python train.py --n_layer=26 --d_model=256 --n_head=2 --n_kv_head=2 --head_dim=128 --d_mlp=1024 --vocab_size=2048 --activation="relu" --norm="layernorm" --norm_place="pre" --norm_eps=1e-06 --positions="learned" --qk_norm=false --attn_scale=0.0884 --bias="all" --tie_embeddings=true --parallel_block=false --init="normal" --init_std_qkv=0.0201 --init_std_o=0.00279 --init_std_up=0.0201 --init_std_down=0.00279 --optimizer="muon_variant" --lr=0.0103 --lr_mult_o=4.0 --beta1=0.9 --lr_head=0.0144 --warmup_steps=200 --schedule="wsd" --decay_fraction=0.739 --decay_shape="linear" --final_lr_fraction=0.0 --batch_tokens=262144 --seq_len=1024 --doc_mask=false --train_tokens=826800000 --steps=3154 --dataset="wikipedia_en"
Each number is 128 + 24 x the weight over its row's rms, rounded and kept within 0 to 255. Layers, rows and columns count from 0. Numbers have three digits each. The size before them is the row's rms in percent of the matrix's.

# layer 14 MLP up, 1024x256, rms 0.0815, rows 511-724, columns 0-63
108:148166080155161125130121122142140134163065132092140149156123156079160130113121079129119113127106105142145140131108117099116123151149134086162085117138120093151127142142085145146121143094115111
090:128111103127144128141103112132143133087127123144099131089089151123113112141160151102116154169157114119110150114143168119168134141109137129131154176063177140133123121103102170108136150148137122
099:124114080077097131144101182150109136147123161139188156113081148127112133153112156163083128126116162162096158131125143098100126117160129162150122140146089142091102116128110143117136163125132095
097:129091052125180151175078140160155126142122165124141131095152134104132133156129130148122119130166119134135126099125123164119102132132166162131136109170149131095069119110143105131152125102100142
102:123132135089116168092139134153129120083151127104097090162151106043097108168116114175108102142137102138139158098107128126102100104129153118148160141078117135111136086128090102124107095074120105
102:198163094139121094135152078089147083110195137115129133139155158126113070116084116152091115152140116175133162149156139129143112110142072135113087120111155115144118130122152118154114143117133137
098:173124126128120096145169077145152129116122158133112170121110111128176119130102147123150091129129167126124111143101118148100190095094112152097093134114171103112119107122141113127142149129132099
103:121143112106104135118116132132115137126082157095151120096109139133094147096132135116122098070122067114125108127114104111128128146106140104140134115132188135164137119139095103129130103126120153
096:103149114179087095139135125134097134137124124120170110118096086080132145100139181150135110153169134106110171120113141163126139146172125157117110105112081105148121158128163143135097143107104128
105:106109064084120140106137161092146137140167150104121122108200135115118144140118123141165114122131134098110128107156162106114159161142115121133107145118101108108126125157118144128155146121110134
104:150160070117148162105156094151122127110181149160127130093152155144139141089111152134138106076089111151148094153122130124139097113094107161128151076154132129171128163131113131104141142116180151
095:138129134132140118182112145115149143140171160096070136158117108106133116139116125126106108138103114129130092119140129145103134118174107087085119139090105127114153108136087127075103110102136128
103:139142137124163155120085156112136113117137126133153169148131109084117112119085109166145131152111115095131162121132092191115147122131150129136128114137090121175129121151149130131158127141143149
105:107122158133112121147152161117157105136130153102112085122123178122115120116144126121128139160132150100098107171084105121134141144101069144112115151126120124101114111100117124102118122108179141
093:106142112127081111118147145105114142119093145134151088067130155119125142092183093162121129124119126137126136136074116106149110156098139170095117131130090155122118125123126133138159100095113127
099:118128112142120145094103106110151121098116135091135138130104097124134133030128129097116102112106131108113138160112142160107150105165088111125133137133127129159137151170082144158147126087148148
100:151112146134049126149132146133106132137123133148100127154125090162120153148137159117125107117093120133123116109152089152132137095108123144117125102129148154131126109122131145170077141095117114
108:145139147149122115124113103186107152120131132142114126178100094174154136097107101152142120121161153110122158128118103086069139139098135146106116161078111100107104189170146126129139132082132128
098:091149098129136109125119125138122123204145142115169128121097137099125173111098116134109146092117100153165128155139138155134125135141151115121117168148115111127120150176145134087129120112136149
101:122125141108152139143110120156127131104122156148092129148135141127101158142117142147152128120138107164119116140116089089112117144162079156189105103067087141111131151121107200148137133099147150
107:090120163126107137144122152102141141118126116140161108136090133083141122149135155139140171139073168155154119161135149091124097123110091126112129131094149082126088135120147153150127143137133100
100:101153144111101153125060126126138117089149152124120132146112102135180118121107103145122135125085130095165165121099138138112121145203119159123087091083120085095139159127176130154114111141124134
099:125100158114135118174148103168114135125100142140141129106116152124127093132133132114109107113113149107100149116106167107131155120143068149118119116134058121152126151137121096178085152131155160
102:149142138152079134136063153115133119115120124105126135096147144136101138117168154117118164141135123135160187132152114136131194133171172119119108127122128116150162158128106149107110105147116115
113:111142151135121125113118136106106123135115131140119108173143123092148137078132133118133101117130137128127126101129134131144142082111093133134105168153180106105111165120119100171126166113181181
100:120123121109123107091101100121092113135136082136130144117084116137129156141156131115125134128133157178106108144109129121139130120135063125127125119116096140129158121108175143159118104161144146
098:116117144160145126080081136139133117148104175077140155125116124072095170143074127172126134116154090137126127148138133155119132087128071152112125149075138128130124094120077155114137125101139125
099:143151141131112077123091149129119122128124140150132138107129111133111117100151138087139090126172115131119094148126141126132119120153093111106100131117147092119075125117178169149138130069146142
097:140125108124132176130116122128089112123132138113112100115163102125077136130141121128123151118141103081183163128091114144133116123181171138114089116131101134159122122082116152117141142108150127
109:157115106118117128131126128145095141131125104195166127149133143131135138126156117184146116127147122121151131153143147137135077139113127111158105152129086116117106093114150142157136152133140148
093:118138136147107134166145104150150156168181174092157156122113144129135173184133121118137145136108127110125174104154157143111138096184129083110145123129096123126094134119080157120139167184112153
095:081123144072131138106147144087111125073103147111097122125154155118139121110149138175124163131069128161121175153129125169111107119136111145125159109149105117100194165119070126102169130113113128
097:120112081107117130145106166160140168082089186139125123099135132132115114180114150097111124148130129121114140099134113089085122139109120116120163127136118152120116134105080158120120149096081160
100:123118081090149154136086110140114109109104138137097126135136114119165147114131120167159099141123135120135125130188095128140109134116153050140107106169127096153099161148157152101155114148130174
108:157078082123171119134132076113124171117114149127137106142100087151141186118144141106144135109115105120103131132138093118144128109169139113162164119140106148158141115168120098073113130160175137
106:118119142136106124131108096116130118140082149123105129165147120118114087142121150099153185138151133103114105147089112134143114177144121143132154112105140110134094190128115139083125136134102119
097:135138159162105100141119178140142126146127099115137104123153128119159152142134155112141095130122126155146102111080054112123116123143110119117105143142150101145137129117131083119145109118102185
109:167136104122128035118119147120115122124158129127088103141193158108103139075131130134134155141152139108120109142083137157171175096118121134105116142141144133155117128135100176136116133150179169
100:133129115085085113058119113137163073131109122140155122130137103119132108124144125169116152142141155152065130162102151148128133147145126153105143132123116153134136129149098150109145155112110118
098:140154169126121154101067142131119123124175098114113087105124099125121146156109169149129085137136063103111100136110137157119114117123126090106105126133151141083163114142114159111139157126124104
106:145081174113135119112141161155087148107108153143119137148126113132125131094096144107114173171129109111167132129135126138129156125156149135111112134126099138133168147161106139116193125088110099
095:117133176147138122117132124113097072148118143147111126178123131139121110102141100121064141100165158169135135145100201092130173133121139113134129085144138138144074133122093125149120127089135071
100:117107114091130164132137134157143107097130110112120124141160128107113130104098133136137101117159095113167115163138158153141121150142126111105144146125148169149081122115168131138128164147165134
100:102156100091108141052093147141121098154139113115105135117146138094143142129131110144155134145138113131112153138077125145153102114124140123119132105150111142118127087093088130132127109140161110
119:165116105138114137140097129153115116143136115152099135120153101136129137131126168125150127100101105137117117098095087149116102126117112147108150121083117156156174122107106140117146136134108134
105:130075126097142150109106135133165118152133113106070120141111123153173102158132129130151095108127082099111142106093121129150134116130125137153168135162073168139135109085139106109119115099133201
102:115100145144133127131105108111140106119139129200133119139136141123101133187117125105128099154142169104140149120132130103180115127161160128136140122126130142128137121116120143112194090102124125
108:178151154124118141095109145115149094118112083123115094108112133147142133115142100115131116141133183133143112124162105145111127135100073129110151110136134155170125180111131144120117085141180167
089:136149076173093165116120151124140150145095132081145139079136123126075156114114130131156138162167136091143154116093131128173167138110130135145145161119133165091142136090116134137139131108090176
099:134111112128142164122125121150119127094142154131138126136069118115139153121163122107150106092111125105115114097137112085118143130144144129122095130131092142094136084137123101111165112113141149
111:114098156117145125151131111088133086143104151144138126116113150082089139140151119121157096113110179139153171195136129113107139121152148149155160122137156100141134114108114150111144159119124155
093:151140110126098127120136124091109088159111136135153141147172115146127109100071158116105159122116094146124114164108117139124140141124111143110087092150116159159124125170124089207134101127138118
100:081124108143126127104137089145118122116095123132122135109165138127145146101150117109131119113092131111107125148106111148088105157120121106115115140115148167140128141125107112121155133090136180
105:166144088144143134119121111067139155163094174112113136146092106067137104152138148087140118157137128119129123107084115143139131131115133117145150157131119099099106107145136103151114138137124162
100:146141137158131124146080110102144138088081161148117138124120112097110139128100161094138089183108134087116171115105103166158110159144118124094089162157157118144165170111133129139119190138127135
098:096096118117119148128117144119126109155126143109136123144111119116133136109131108149166115094123156118127093131155128158137135113145135119118088139088114183123133107098116130117144123060149120
099:082113161115116153128125138119139143156144136125152153119136127101197072140125166124095141119106108117115151166153149122118119116100104156140156157135160113158110102107127125137118116134128119
099:109119138116122112140139104198098143131181125097131106146108121134164106122093144119120110137092153098114135133156117101112159155136117162133098171122135126124091145114123114106081107138159078
102:118134120131084120156118152124142156138134140217133156090097124133091153106129139135161092168135133087126138140091101130074135093125074141123115124102139113101090098153163147116116118142140104
096:114129126082096129135128069141122117124155131131166167070112108119117140136127118115136136083101129106107117152156166140190107107119074126119109154114122108139106127107133094138129093107116141
108:136142076149102180103123140132127082111121143101102107173137095145125148148153142142137118146141138096106140152113152143144132115084109097110107124136125099098132144119113106114148141122135155
099:144157113106120164127104157117144115124130167128186155139157116133117081096115148145095232091101098168086108125100096100151113125118110107141123177154131102158117114158102200130073128135110099
105:127143142114150162120142129108147166080110133146120104112138165161141150147078135153147104127142111151128122152129103154117149158157125117162061142113096116090132121119106149177106158107139163
101:158160111126098172090138129133127130105157138130125149144141133133167128145140137161124117130138143140136125145150129114139144072144120126194109158116142097107094096114122153149085108136130129
103:169118140133160120144077135131140137143188147093076173121118152091100139118110168150155099091133126155124150120153117120131145100136110167125116160106122150123115150176119156120121116116166113
101:114129144130167119129104115125134140077099128158141118126127140084104127098118118142097134100114092124123132088111145118119141181131089117127157156146128114141077084126130142125149155123154182
097:136149134127112101153141109136152119153124130175156148152157119154136123151174149128090091126063108100151152122120132111113114151133129097116115074188093129131131135126162106127132128117154150
100:132136128139119094120115138097173150153110146102108117087180096149133136161079152150104114105127112118119087097132140135120095114132121143153095101128148146126082126142130096178131188102134120
106:166149152134143124141125147142134150123151166122132124100092162146142109117128092111125078129131152171123096152136131128115079127112053130155113181139116130115088094081184153093090116099093131
093:119120124122167120131101137156126166142107100101122093123139153136148115120117146093142160120123140090147130145160161096147141160110097079103074128153109144148079142127116088102119130114163183
097:129150120134172068099148135113094125134100130146118132145130088097126170108089147136149103157131063138140127116142164106140133144101092131148147126119112098122137099122099111151159121096134102
096:105113084085128137137116155156141112142129146142107131131109092140111133101141134161118120117130153132153138115121145159131100112129111112129124149108137109155124153176171132132133119124164151
099:154141123140121157141134130157118130099100197127126142065109154098119149158148125150117146169093154166132150119149121121125140120128105105135150101136114104154105152136124162159166185131173117
097:111150126098167113152145110132140112162186156107141112065098053114138132104142099137105132108099130151113148137112172121174125116161130125142101181129138167118162135170118100144110098120125138
108:144115042127138173122148133149114154158113130111098124075173134122134116111107160124118144119136072108115128138100130093110133156149112132119081124155089119093097129105121115140136119122141111
102:097161117130132147126125102145143116116156139120110117128134117127121106105111091132132134120187138109159128132096133091100143152117096151136151135101173151042107141153133160113128143141158126
106:161136121121079125120124069152090130149118133104121157116128089130101144135146128105071095133149097158103122102139108145114101133082131159156126142151108143129168101149121120124158124160128113
104:092175117176133138103112146118123097131127176084127120122115099118118141127125137140095104128122126148136108105084149121114161109159104107154151132117144106108110119115092142114136115075098122
104:162148095141156144140117141117165127156111143091128119149111129130161117117141141138106132177124171128094112127113152073120144163138147138173134216073067118155151093134122135150161128177112143
110:127153128125144131134101099126151098159095172121145119172151106120079131148141130131111129139140129106159110095129128077110180163154089121134155153138123121120170144113134141125091149140129167
087:154130084169110155196115111150098112165106107135143094132149144141115106122109147118137159139113139120114140089097136172143155158121104104132100089140068112142099154142154119146093092112122143
097:122142142126116101095102118094149094149118180163180115130116157143166103113081133121109099102125100122153108138126125147152131189125109097142202137147122167113092147124123148128145144146125117
097:113132102135136143112105134112127121113132183144115150148098155127140099117142141118142143112150171122130143070115132143104116129133161153132104148128146125111139147111166081173146153144138133
098:141157137133114135098096169131152129142126141135109142156142186139124131148118168128087138132127154182107139136141121128141125101092105141136130173132165106121102173156140134080120130148123144
106:114142133152075136142118131153112119104126124170108080145083105059159094128115109133120164130141114138117151109090137098160133153127141078125167136090147122124107169094110176125148109122153112
100:096123139027115101160127116125097114106157154158096120083135122167165114132117170101066159127127149108120104144122161145128122151092125125154108134113117129128134146131133145123093137164143179
095:110079099133136132083120136120118098161135128099155113121107118118103111127154135166137168087125164156137130118122100140086128108123120136134087166121077145130113112130138107175139157120132145
100:148071163142098148117163166131121170100132148148102116138190114128134152152115100133123155140120118117117129153155110112140133123124059133086132114145117093079137151131100148107102130123152156
092:112119121096148136119096162146089136128141123122095125129111117119126104094150105106140175123146111111142134157140143134066137142119150103136088121133125127113093156116150115122086138116139137
100:188103130080147112114153131161082113103117110095112132146127076108131106149130140094115114116123155131122112107112128138130143102150150103148122153142123132157163126151166128101170150163139135
088:080161182134060131101130128103169160104116143117136118131159169106173177137144119112118101130141075176173118102118100109101110120153079118127123107163163147122175145134128162152123181101120127
096:106134144165140109150151119145131108175138122165157075150110134155121115159080140123132084121133116157104130110129071090111118138112102100130105109148125138124126129115173127141163159110130093
102:143135137124103088099086089133167129117114141119132115086128128083165138150130094143165117146126110075154109141120151124114157130093120127124117120130160149114158171157179123098122123137115150
101:118078131140123133106133137164114148149131142074119093169127103139140152114153112109137113141118129139106174133104127118108120132108112147122063125130130117085133133132115105146122136124125161
101:103125141065071130087088141155051112122123138153082123111110122108132100110143115098155143096156153090120108172140098077074137109127144136124115159147161158168152115111123147121137115107140110
107:121135141130144115102107172169137131145151174162145150035100131172152097082161136112103141111124167110126144113126119133151137106118136131162120164089127091116154147147144124126123131131121099
102:134183106151106075108120146115152131076118123149119124148067105129115066151141111138128078094149166136147151158077104115104164136113121105157152113122089163123116116095163064127119078108133125
101:168116123137161130110127120155136124132116146125125102134144093126127112174177125136146105092141131116158137114110128118107119104131124146114176162147127128135127171100107142127162088127130095
089:137124111137137163144145111139156149116148169092128137138105120122151185130121120157106121143125113097152168083158127169182106145144131140137154110035150170128121114138121105127143091147124119
108:058165067127097096109096176118102125103129175099149128127103110120151117098141133113126139155057091138139103131107125141151132148121134136153103127084129151126171103148150156143121124128125120
091:121102151119114142109096182141172116152116127095189124094159161150128129156124120126135100142158133124154098122153134115076112096116110128179096136097090119122140125092114086119153119152157109
097:129064134104127129129144121095096145154127139139115110149108127154094126094153158162130147123129154173128146135081123131141115129073062140110186126126132094133128075123093124144155130143137140
095:151143141169159087162136152130157107148163162158138109123125155063134144127129100107145139158152120136157098134096168103135159127141150149125153146085141161128118121157165133109104179092128121
103:157117101128112155149152119144130137133148112118116139131109103104153118150100140099136154114088134087111126092141113136144106095149094074185125151113117125093129080116139117134130091109126142
095:105138142109123164169125127117099152145158127137157134128155093129081129137148149143129139150119109135159093107109102099143108105102188132150114128149158106121109093174112135139121093154138140
097:129139130071121123150097124108159149083098110128069133118107150118144099129136104134130122142129115142183147110138140082117179143103129152156139167086159120139131128097097104117090177152165121
100:145161143131123155108122145129110108084143132099094166125116153137151128126097105133110119136130109140127097124137151128116176127093114113111121148122148100174115135129148095162127116124136103
099:131166124173114103135120084085097113115146164107120128155102106130094130094137139156125141154118109138089108132096100138108113134123130120102105097101121161161134102171169140126133115134167129
098:150114126162108125136054126116131173084127148101151133140124159097137088154134099114072116113132119103140123098096145197166104103117099124156121127091118143140117206115119115114137102135121105
113:110111090115118148130090069189138082129115129123094123133116124162174156107125136099093143091167101151136134131126123117138134124126179128130113097145106120100106109098161140116144161140142109
095:148134117139143112130156116080100128157106146129151133136149105118162084148122150158144152132119126136133099164113122096145144133103123111131177132122144123120103115166143184114120115130156138
097:152166095105147137102088101148101128140177097119120091092110103109114066161118118116103159111153171143132100121130161126142165142142122091126131123141131135125115065105114099157112152165164123
105:132110133083138117115101097132106115147170116100107143103123107115133196152134120127153122094123133091113149166069160148135126101164127153147110083121104132105132050137112147133090167132116167
105:157112118125117136115147112129112124139125136124129108111161124114092136155125119085157137149123088102170119137156093074076128149148134135135130133082158108132108117134108101126092190165112093
093:134134109119169150095126130159145109148115110152111097151150150101144129139110082083101167128140151098150195129084137124127151119115122118159120111144136186138098127136117114102162150150134121
105:150130100141123154106106160125140132107117145120123127114099142098148153103108089109128147140145089118121142110153114109142138118173144117110150104103155106114169098163129098093112164166156112
093:146129165121128108120154114118099110097153139122121119123102143080097123139147106134165168129054111128141143120138096084127114128142137132119129083139131095164079108120103135084113222105094148
090:099090063123109129150095148183121116119145133139099150105175141108126183143141128121102135110149148129114120113148066132120145161135065133102130130151127129116126119172125124147107145120112134
108:182122117111120112131146151115087122154138138098117159156165159115163104096124133091101137101135119104188180138092124167119088117146112116126130100118151120160154094157191110141127127120167135
095:088147129135177123129133111128104110137151127158104154144141178131132192138133142152101133110116128141121124146140117124111118095145122101110138148166083109128069101140104149111108154135138166
102:156092137098172145137092141150100100169160104143121071139149142126131149098114109145158126142117137120155130109118139137126180122131146114122169147129134125073130133151171142149149122141147141
113:127141083143120091094132137139117127177115161113142142114112079094148142169115129117121107077156150138123150143122151134140161174149143129101127116117114115139139125131145178132150135119152158
093:121153118109140131173113082112129166121136157135116161133131110115124129170136139132125144105091096127085128133138144147122113113094098131119114145082165136117102115168145162100165130100121147
094:128164138097101096083138092166115122106111102148098095142133153111135089122142138129138097161117147133132129104142134124112200111134103141112167142123113142117130134072123113123143126116139138
093:157118142113110121127103130114118103162144111161128104105100139177097153142115115130154142118161125141139119116065159129154154121162106093092138141129171131116143114135135120145119098132146126
101:132134126105087131105066156150112135132077158158113131132094159133122174142104142127125096135118168113132099091103129126133117144114166184119103130111136086162138127089136140145119134097122141
102:175067142133121126118086127106100159133142120110149090177131131110149137100099102124129124133151133117083138146117125084111135124131117127115181107108123114161127101095118167136120139140102151
093:178141112130087107136142092093146160111191134109141094144128159101120100118168147101143094155127120123121160105141118136136135118137115146161113117099090121116122126106131204135160171138094102
092:105157132144082136100155095102109131171096152163114098096116151115092097153161119130132146130142117133124119165161108133142125048140136120132110124110122135118139110142148108149147086126157136
103:107104122106133152135148124157134141128109128141122108119117128158104111131129152114122139153128141120134136137146105161129124110122112132136174169137152171084142140114118176140136135095122110
099:167075123163143147089081114112140099097109129147136134080141124053107105116148162104158123108097127129128167110138123148096118189103123123147141128125097148138161121159134111131109123137111116
103:186135088097197132138109131121093147114149126145168109148158096138152119107172122124096125153095128129151143109149095139117123115132097098111095141155169119120082105148108110168142135157147163
092:128088196179134135117128099116165113132114152116126152137150147165138159114099111115118163145121062109130122154133138142159086126105131127126134097167131144155125116156143116128087115149132128
099:164065126104099125116142151134111140126129130134143098116149116161107090121124083130139142125138093100086155167100104140129162153078096137123123145115166118126144181122124136121120146110105117
102:080131135135133092110097111142088124121114118114131152123121119143090132097114117108158120127136130139155143142157141118106140132130110134099109055138150121169127118114126110148117142142159109
103:146079097107129109105101149151134124134168156135106113144099121128165128130128147089150110156163079123132093118122148106085148124104149162119135106130129136127131195118117123120136193141129117
105:181093155119107157100132118117139074136099113106109126126072147137145143108099113109139098108136181128127150118108124129098121141110094082126150133152099130147169146151148093138149111153124100
101:138144102104163110127135136143136131156082153165126151092166116134143184123161149132106118131148174150139118108158117124167166161108108111123093118106111142138085135149138137126108102150138149
100:154100152127132137111137125112164060142133154084103123114158096135109154138109142129129119096139118151144085106128109139096154126137153107108119143118171130083118120113114178120134127150125137
101:149109133121139116129125116098158123132110144116158135149111059110130114125135130169109127168126123160123134097107153106142131129135145145111118106175110201096109125167109112106091126118122113
111:160109109138159123126114127090115124099106094126122156111127171096116110094153108144130145186089136141120148154109124094164125108112117066131101127124105177112083089092129133136129129149129137
096:131141117130115148152142120145099103131135150135149094108151146129090124147117184101127116106135122141152118092088156130129178156152128134137160101109116151168193120142156092137118097105123124
094:101153112122122136135117125144166147115108166180145116112149160129098108142119099142133109087104107142152167136115094100102109161142092135125116116143093111096132161105088160159130097143133139
101:117177138071146151109148153165112150133143148133141158073133156114145125106118072130136131136097115148162090106129125116124106127128131077121151123101116169149169139126114113100172126149141103
097:145145106156143073104097133140132166132153170162159117160129148074147155125125105105150094095107146154129119086098125141113127139125161140149128127115122164101120120192140197147139104131126125
093:118115129145137126095112079116131104116098155147119157147110171116130166155130107131118085121130081089121107137128125137141143140136153099132113118132136075109119132139113171160115095132125137
108:108101140132161144114139093097125100151129129169123163122102140093164124125115144082124106099147106131124132116113146151118210091143113118153151179161158161144128139147138120124121109129121110
099:159126085152155119098133117156123126143145151088129143122119134154130124154114124115137106159163137156188124126122192147139113087149109152100103165124093092135086151099152135163124132145168125
103:151108106136139158138091126141157122158133109155159140126165068132150096115126125102113124124120167083168102154160127114089124104099144152120118139145120107107131090155144113134079170148110117
087:154143163130124124159136111074122131134110140133128097124139107153145111171143141161095151133137176098106160137114189125139118128117163106145128115138127116090071119136157117119109126144122123
107:137160104129092154140113065138139110109141120136143117115135120131103114182134115142152150151139154137129131123129087149152126168112157153128093143158156078111145104127116157149124121150163128
103:113131139118117131126145106111102091124148136167102086121106150136131102153089087111176153161132128130138122138088103116130137109155159146143140145148091130105126122125089135123112132135222120
106:162109074157150125160096164123136151166158127121126101125126123148141188170113124091101096136087130081148150147126135131134147124120156141112067150155144151173132152146060123175136130137124087
104:133106125122127135124111147155085135145171136115148113125140099139138147129124131138158141144129122130187099117132122120098126147116129135125108127133146133114147175107166098157147185128137090
100:132100122134154119081129137125145135138165095133101176161127131112109125116112126118173143091107154090118148143105116167142129111084100106119132128142062166165144141142129125152120148094134133
103:133104138155130106162093118093154134170142122145125130117134139104112139136153139082131127166123112154083092113105119163147136046120143149175123132147124128157088125108125191158119150161105118
095:149081128161113129147140101156133092155105104134097158112133149132106136143131121129127155140177121159099119141118127110116125116099109128125142124118125152167126093067099119118153162152165112
113:163156160129140070121142112122108096175132127096134148140143133094100152128116153135079141124134070112127140098122121115133105107153128147127111097121135127141140087167131123121154147120155128
096:099131139075103161130134131123165075147119135092072148127115147137155138135109138150134158153124171109114143122148143119123132080166129141154116136185117121108099155085109124152124096139184094
102:132111148128152113137130135124060156123112151136162134140128105112090116124092149114107118153127120169112098175174131132122128130164145134102092103108108103133056148140119164128155105121161137
098:116141123120134129113109144114089125153100131124162131134122112095102164083142128079139133083169121168125148118155098109101122087178133126131150138160122117138098079162098136172134172115094152
103:123143089090143116128136067145097084102123147136128145127152146119109113116097136117123136115170147118142159134152117124132121147129126103168128083163124098113129172110147157085111095131084181
100:173152107102116115157110134167098144075146148109119121104139193138149108135106155115072151159146110082135139161109130161147170153149074114142166134131179087152136089135116112087136130115080113
097:107132103126083142112098144129151061127128154074101169111144143128119171150106128115113139099089102130133139106119087093154147108103122107118158126145124150142125137096155145089133147124138132
100:105087142120125131124091122082106128102152124112097099126118138107132171130160108151115111181156100105107129115130105123173086144136128074098104107114127144138100093127111113128153140129115138
104:079157135103152105126169122149134076105081118159112136165139078128116128142139085154135148120125159118136103152134148101192155084163143132110090130114073127170127128120108121122149147130117137
093:109179118143115166137106139134144145122171155137104122117097150113137114119143147166088130112108142150128173131137171107141166100124115076104159148129131125096163127126132160140138093132117120
100:137123127136164152137125141145117126116073132132094136147155120119142131097137155112119123116157127138196151136111103108141152129106140128106104141132153123118096161149155134151075149143151093
108:110117143119134123094121140171089143139132161125126167126153140120098096108123150113161128154133118190121117099142118130176151092116136151143119136128136111124112114137147127136111090081140144
098:091120113077135092112131170171146145155171131107096114091150058116114157144110118130123129102146120123155100124148119159183172158093148138139168100146119130142171130162125149092056104149147146
104:132149129136116136113123144141121061109154116130132129098133147154131129078183117143124149143112121142125125139134174098135134142133147137091104089162161164129130127128094161151106147142135142
102:156137158118145097145138114143133179129192153094101141185118126127093117149105116098111143108127097136129111122098138125142153144136087132136113089108106110128139115148136183140128194156104213
102:130103135121114150168148102140136119094145116140115124112149162089092159132114128130110106144094119094140146137141136146174147146163145133126122123113133096133128094136161142171119084113118151
090:175122114075102152157142145129130131122127165124140089108125171127105115110106147113141100150119100111127142141130171139205114143117134114148113150137138093109103108134086104115133104090106122
104:104108118069153113149140053178106152106118163121114133120150144115147162160133154167119145113158137160107149128113110085114168144112116117115134138067137130110108122097135112109142104096151125
105:160135101127155145148125137153127149141153117121122132107106147171156148120166132133132092084137145155117136158077089098060157112140133100151138083151095174137177121125136136097140134118139121
099:116138145123122085172095139148072123149106106107188093085153115138138121118137142105131124105144156102139133132111121119118127120167140102107124109136144107113136080088112084144129093119103132
093:119132120146115121110119137149093109134144097064150134127141105132096101140142098134132102152130132124104116129137161170112172127120093103110112128116125119118118170123108134172145109130121223
097:150122127152168111127129100143143123132109199124116154112132134135116110118113141185086119149088104142187162095113115095102133141126124135097131150097127150161152153119110149084148118147122115
101:142086113133158163157166141138118121117130072096144109116119111163165182154112113142121136104089140118157168138160101131124148127140119133121116165133138202097150167086098101130121115111118122
108:098181111140113137121063141157127145138154147148134150083101151131126096099118099123068114109116166122146135139133133110124114121089105156188131121149164146105133130110169164108133154160166114
100:117143085111136174148132120122106117158183057134135127098151133146135124116126155113143127135126123135126137130101144118148109095142080145148124152176044155145165105144151129119124149154138151
097:150121105106112098155147115148121139105172130148149169113102138133151114132121131132151134185130110131150163128137157110130121148123104122129144115140134110119111084114091133120153122122132132
109:135124161116112115121098152145125174096106112090106120131154150159123115119117086094135128130142115129124139109112146143111110146125130141132185106137125150129128119129159170212114106122142131
100:103116151144152119134143088142111118135150099149133138125167089150160135122145143119133124111117124129139135146139150147138108136183135110134126115123102175121115114121167127181133127159131139
108:128190124106145112106112146138147066096172111188113129095116156162149144126147042123118101144140133124145114165100174125101102149098068115122115120101108130080127142152139118124120138068152157
099:131090155144126119138153125147098137109130176132152106167155121098129161163091127142116135152137152184157135133138100116113097132158100128134128128128143146113151094147069090102130091150113102
099:183126102135124097103153146076128132070143139130098099175123113114155169138119148093138112095118151128150119154104098171174132111145074140122121123103113187155142161148101128169101089107130126
111:120095136093128112111112120128150119143100143124124144156121106127161101165084134101079132146173171108188103092094147123106187145106149129146135155150126114148123086147143136131157133138136118
099:115126169107093128100132131156125137123117124137139123151084095115163116142129140097134100176127129117140109122127121075133162154101128139115089111139117153139109105140133142149106109144131148
092:089132134146155135120149117093107138080154149139123119126129103112091162112098126167126115094111108153112096127122121115114142124194118167149134127099171104131111131131058109094170101126115116
108:150125136124141113142154131095157123163181128123152122144159147085150178169134113138155147150136127132113123154148102140123110184116123088114152146165118158184128095123132121125128144132085130
111:135152137127138098171133066136161113157137086118118110121122122096134096169173093154145128159122147148209106115148170141161139147118102123114125140110117115115118130103136087115113081145119130
112:160147106168117070124112129119127151123102144129139137162087135120074160137163126120090144183143149103144098151137083135146130085144104103113125112113155133141161139100083137125176074116123150
099:147127045118112153120100157114111150088150098154134141064126069088134118162158167105102075128103125104156136141127131104142162148167133134165173110135126132156150112133145155173141123107101128
092:165123121137119088102135143145111184134131126170135136132107106134174126125119126129145150157143122154108105136134094098148098132106122117144137137138107119100071143127146150134119101111154127
101:113156105137157107157112121086169148110149116115152155076093108129125164153106141124145107094139161156104112181091111137174107109131117130124125130137164116152105134151129116171137137102136125
089:117089107106142134142112100108149124086169102124170149095129139121137118100119096135134139129121152110114111124128114083121130116111133102104129160107125123115110149155134123126099138143147122
097:130124120136082097125130103108103111153106150092134120143146171121109134160146096119136139167107168180152142114124146108081138084145100119101134158146130128124109129132173086141144099152149116
097:117157090089089135120112104136077145176135097118118161117129127126158137158135164118047103091145141162119131114124121186142110133143080157120103148169112153126158120116110133128148200105161143
105:134162088175144147129127148113153142109147112145107167126112099102106132080107104098101151112135124083127128083104132146118098120103157130137133124134094142075128144105097130177149080170154099
103:139066112163148112138117142108127100123120205156115140131090141129145108114126140109196120121145124148135146160119145140139132133102066098114142116139120144133114134165139113118060088092124091
094:126106111132127160127137111089111165101103119145120118131150091092101082137117135121161103159148136151110154149162145120148133104142134107108124136124119110141071158124101155098137146180133143
102:164059096134088156158110149118129140141106149110155122121088114123117115107151135160144109148111122147154121122139100126112110158172140125147165153099134106128179181106131146109114142112114182
103:135162171109172136149096145129124097145182135091153112149127106118162112141114115163105157154127105090212111164109107117146146085165156100130129103102134143162155133125132165111155168105164172
095:117153112134143154128119097126130100088147151159106132159124148123115128189143106119149141130129130124144152133133161104107116111130113135154123149116134114135099115129111141150128138140120124
100:155128164104085138133100143100079133030159109110135099126097162113112114136115129154110156165147119119152134162065162141119129102139095145123151153120119112152156123139120123130146136169123146
100:164177112127146090113083132154089157102112160125073121101116119101147133115137123118124145160144117160166134128130085129114129137136125114131115136122104139128132135148156148170094105130127090
113:163147142130117101150124095152116142095124115119105159148160116112115112158101137118074088144100122104087089135104144093149140136153139152133089144118100145131139133097125132125160136135142124
092:094093138123110155150091135138140083132156147139109114094137107155088139118096125163158119144085125090109097086071119123086129140099090095116127106135139162113082135121106171140131139157147092
104:163115085119098150152162121068127108144131128105160120130120126061140133118119112118120145149133116124109109120175145142167180105136121166121113142120074128112127104138115147104138114094104164
099:128129112139097111129132131091066141135140132114104116152129164137133143123107134145120142134094105105119129145106144114098164116173154133127096187104166114099101145129125135131150132141124110
101:123107146111118112134124149138113089170118095100138129132146054170167129141159113128132072149089140117158111110094128141136108130128121120125145130078105095130112152149152139123107139108126094
105:134120115130125161107114126138169076163131104117136148101158142134156116116129169137135169097134126154157120131131121147136158119129089145140113126107115074098152157131139139175182085098113138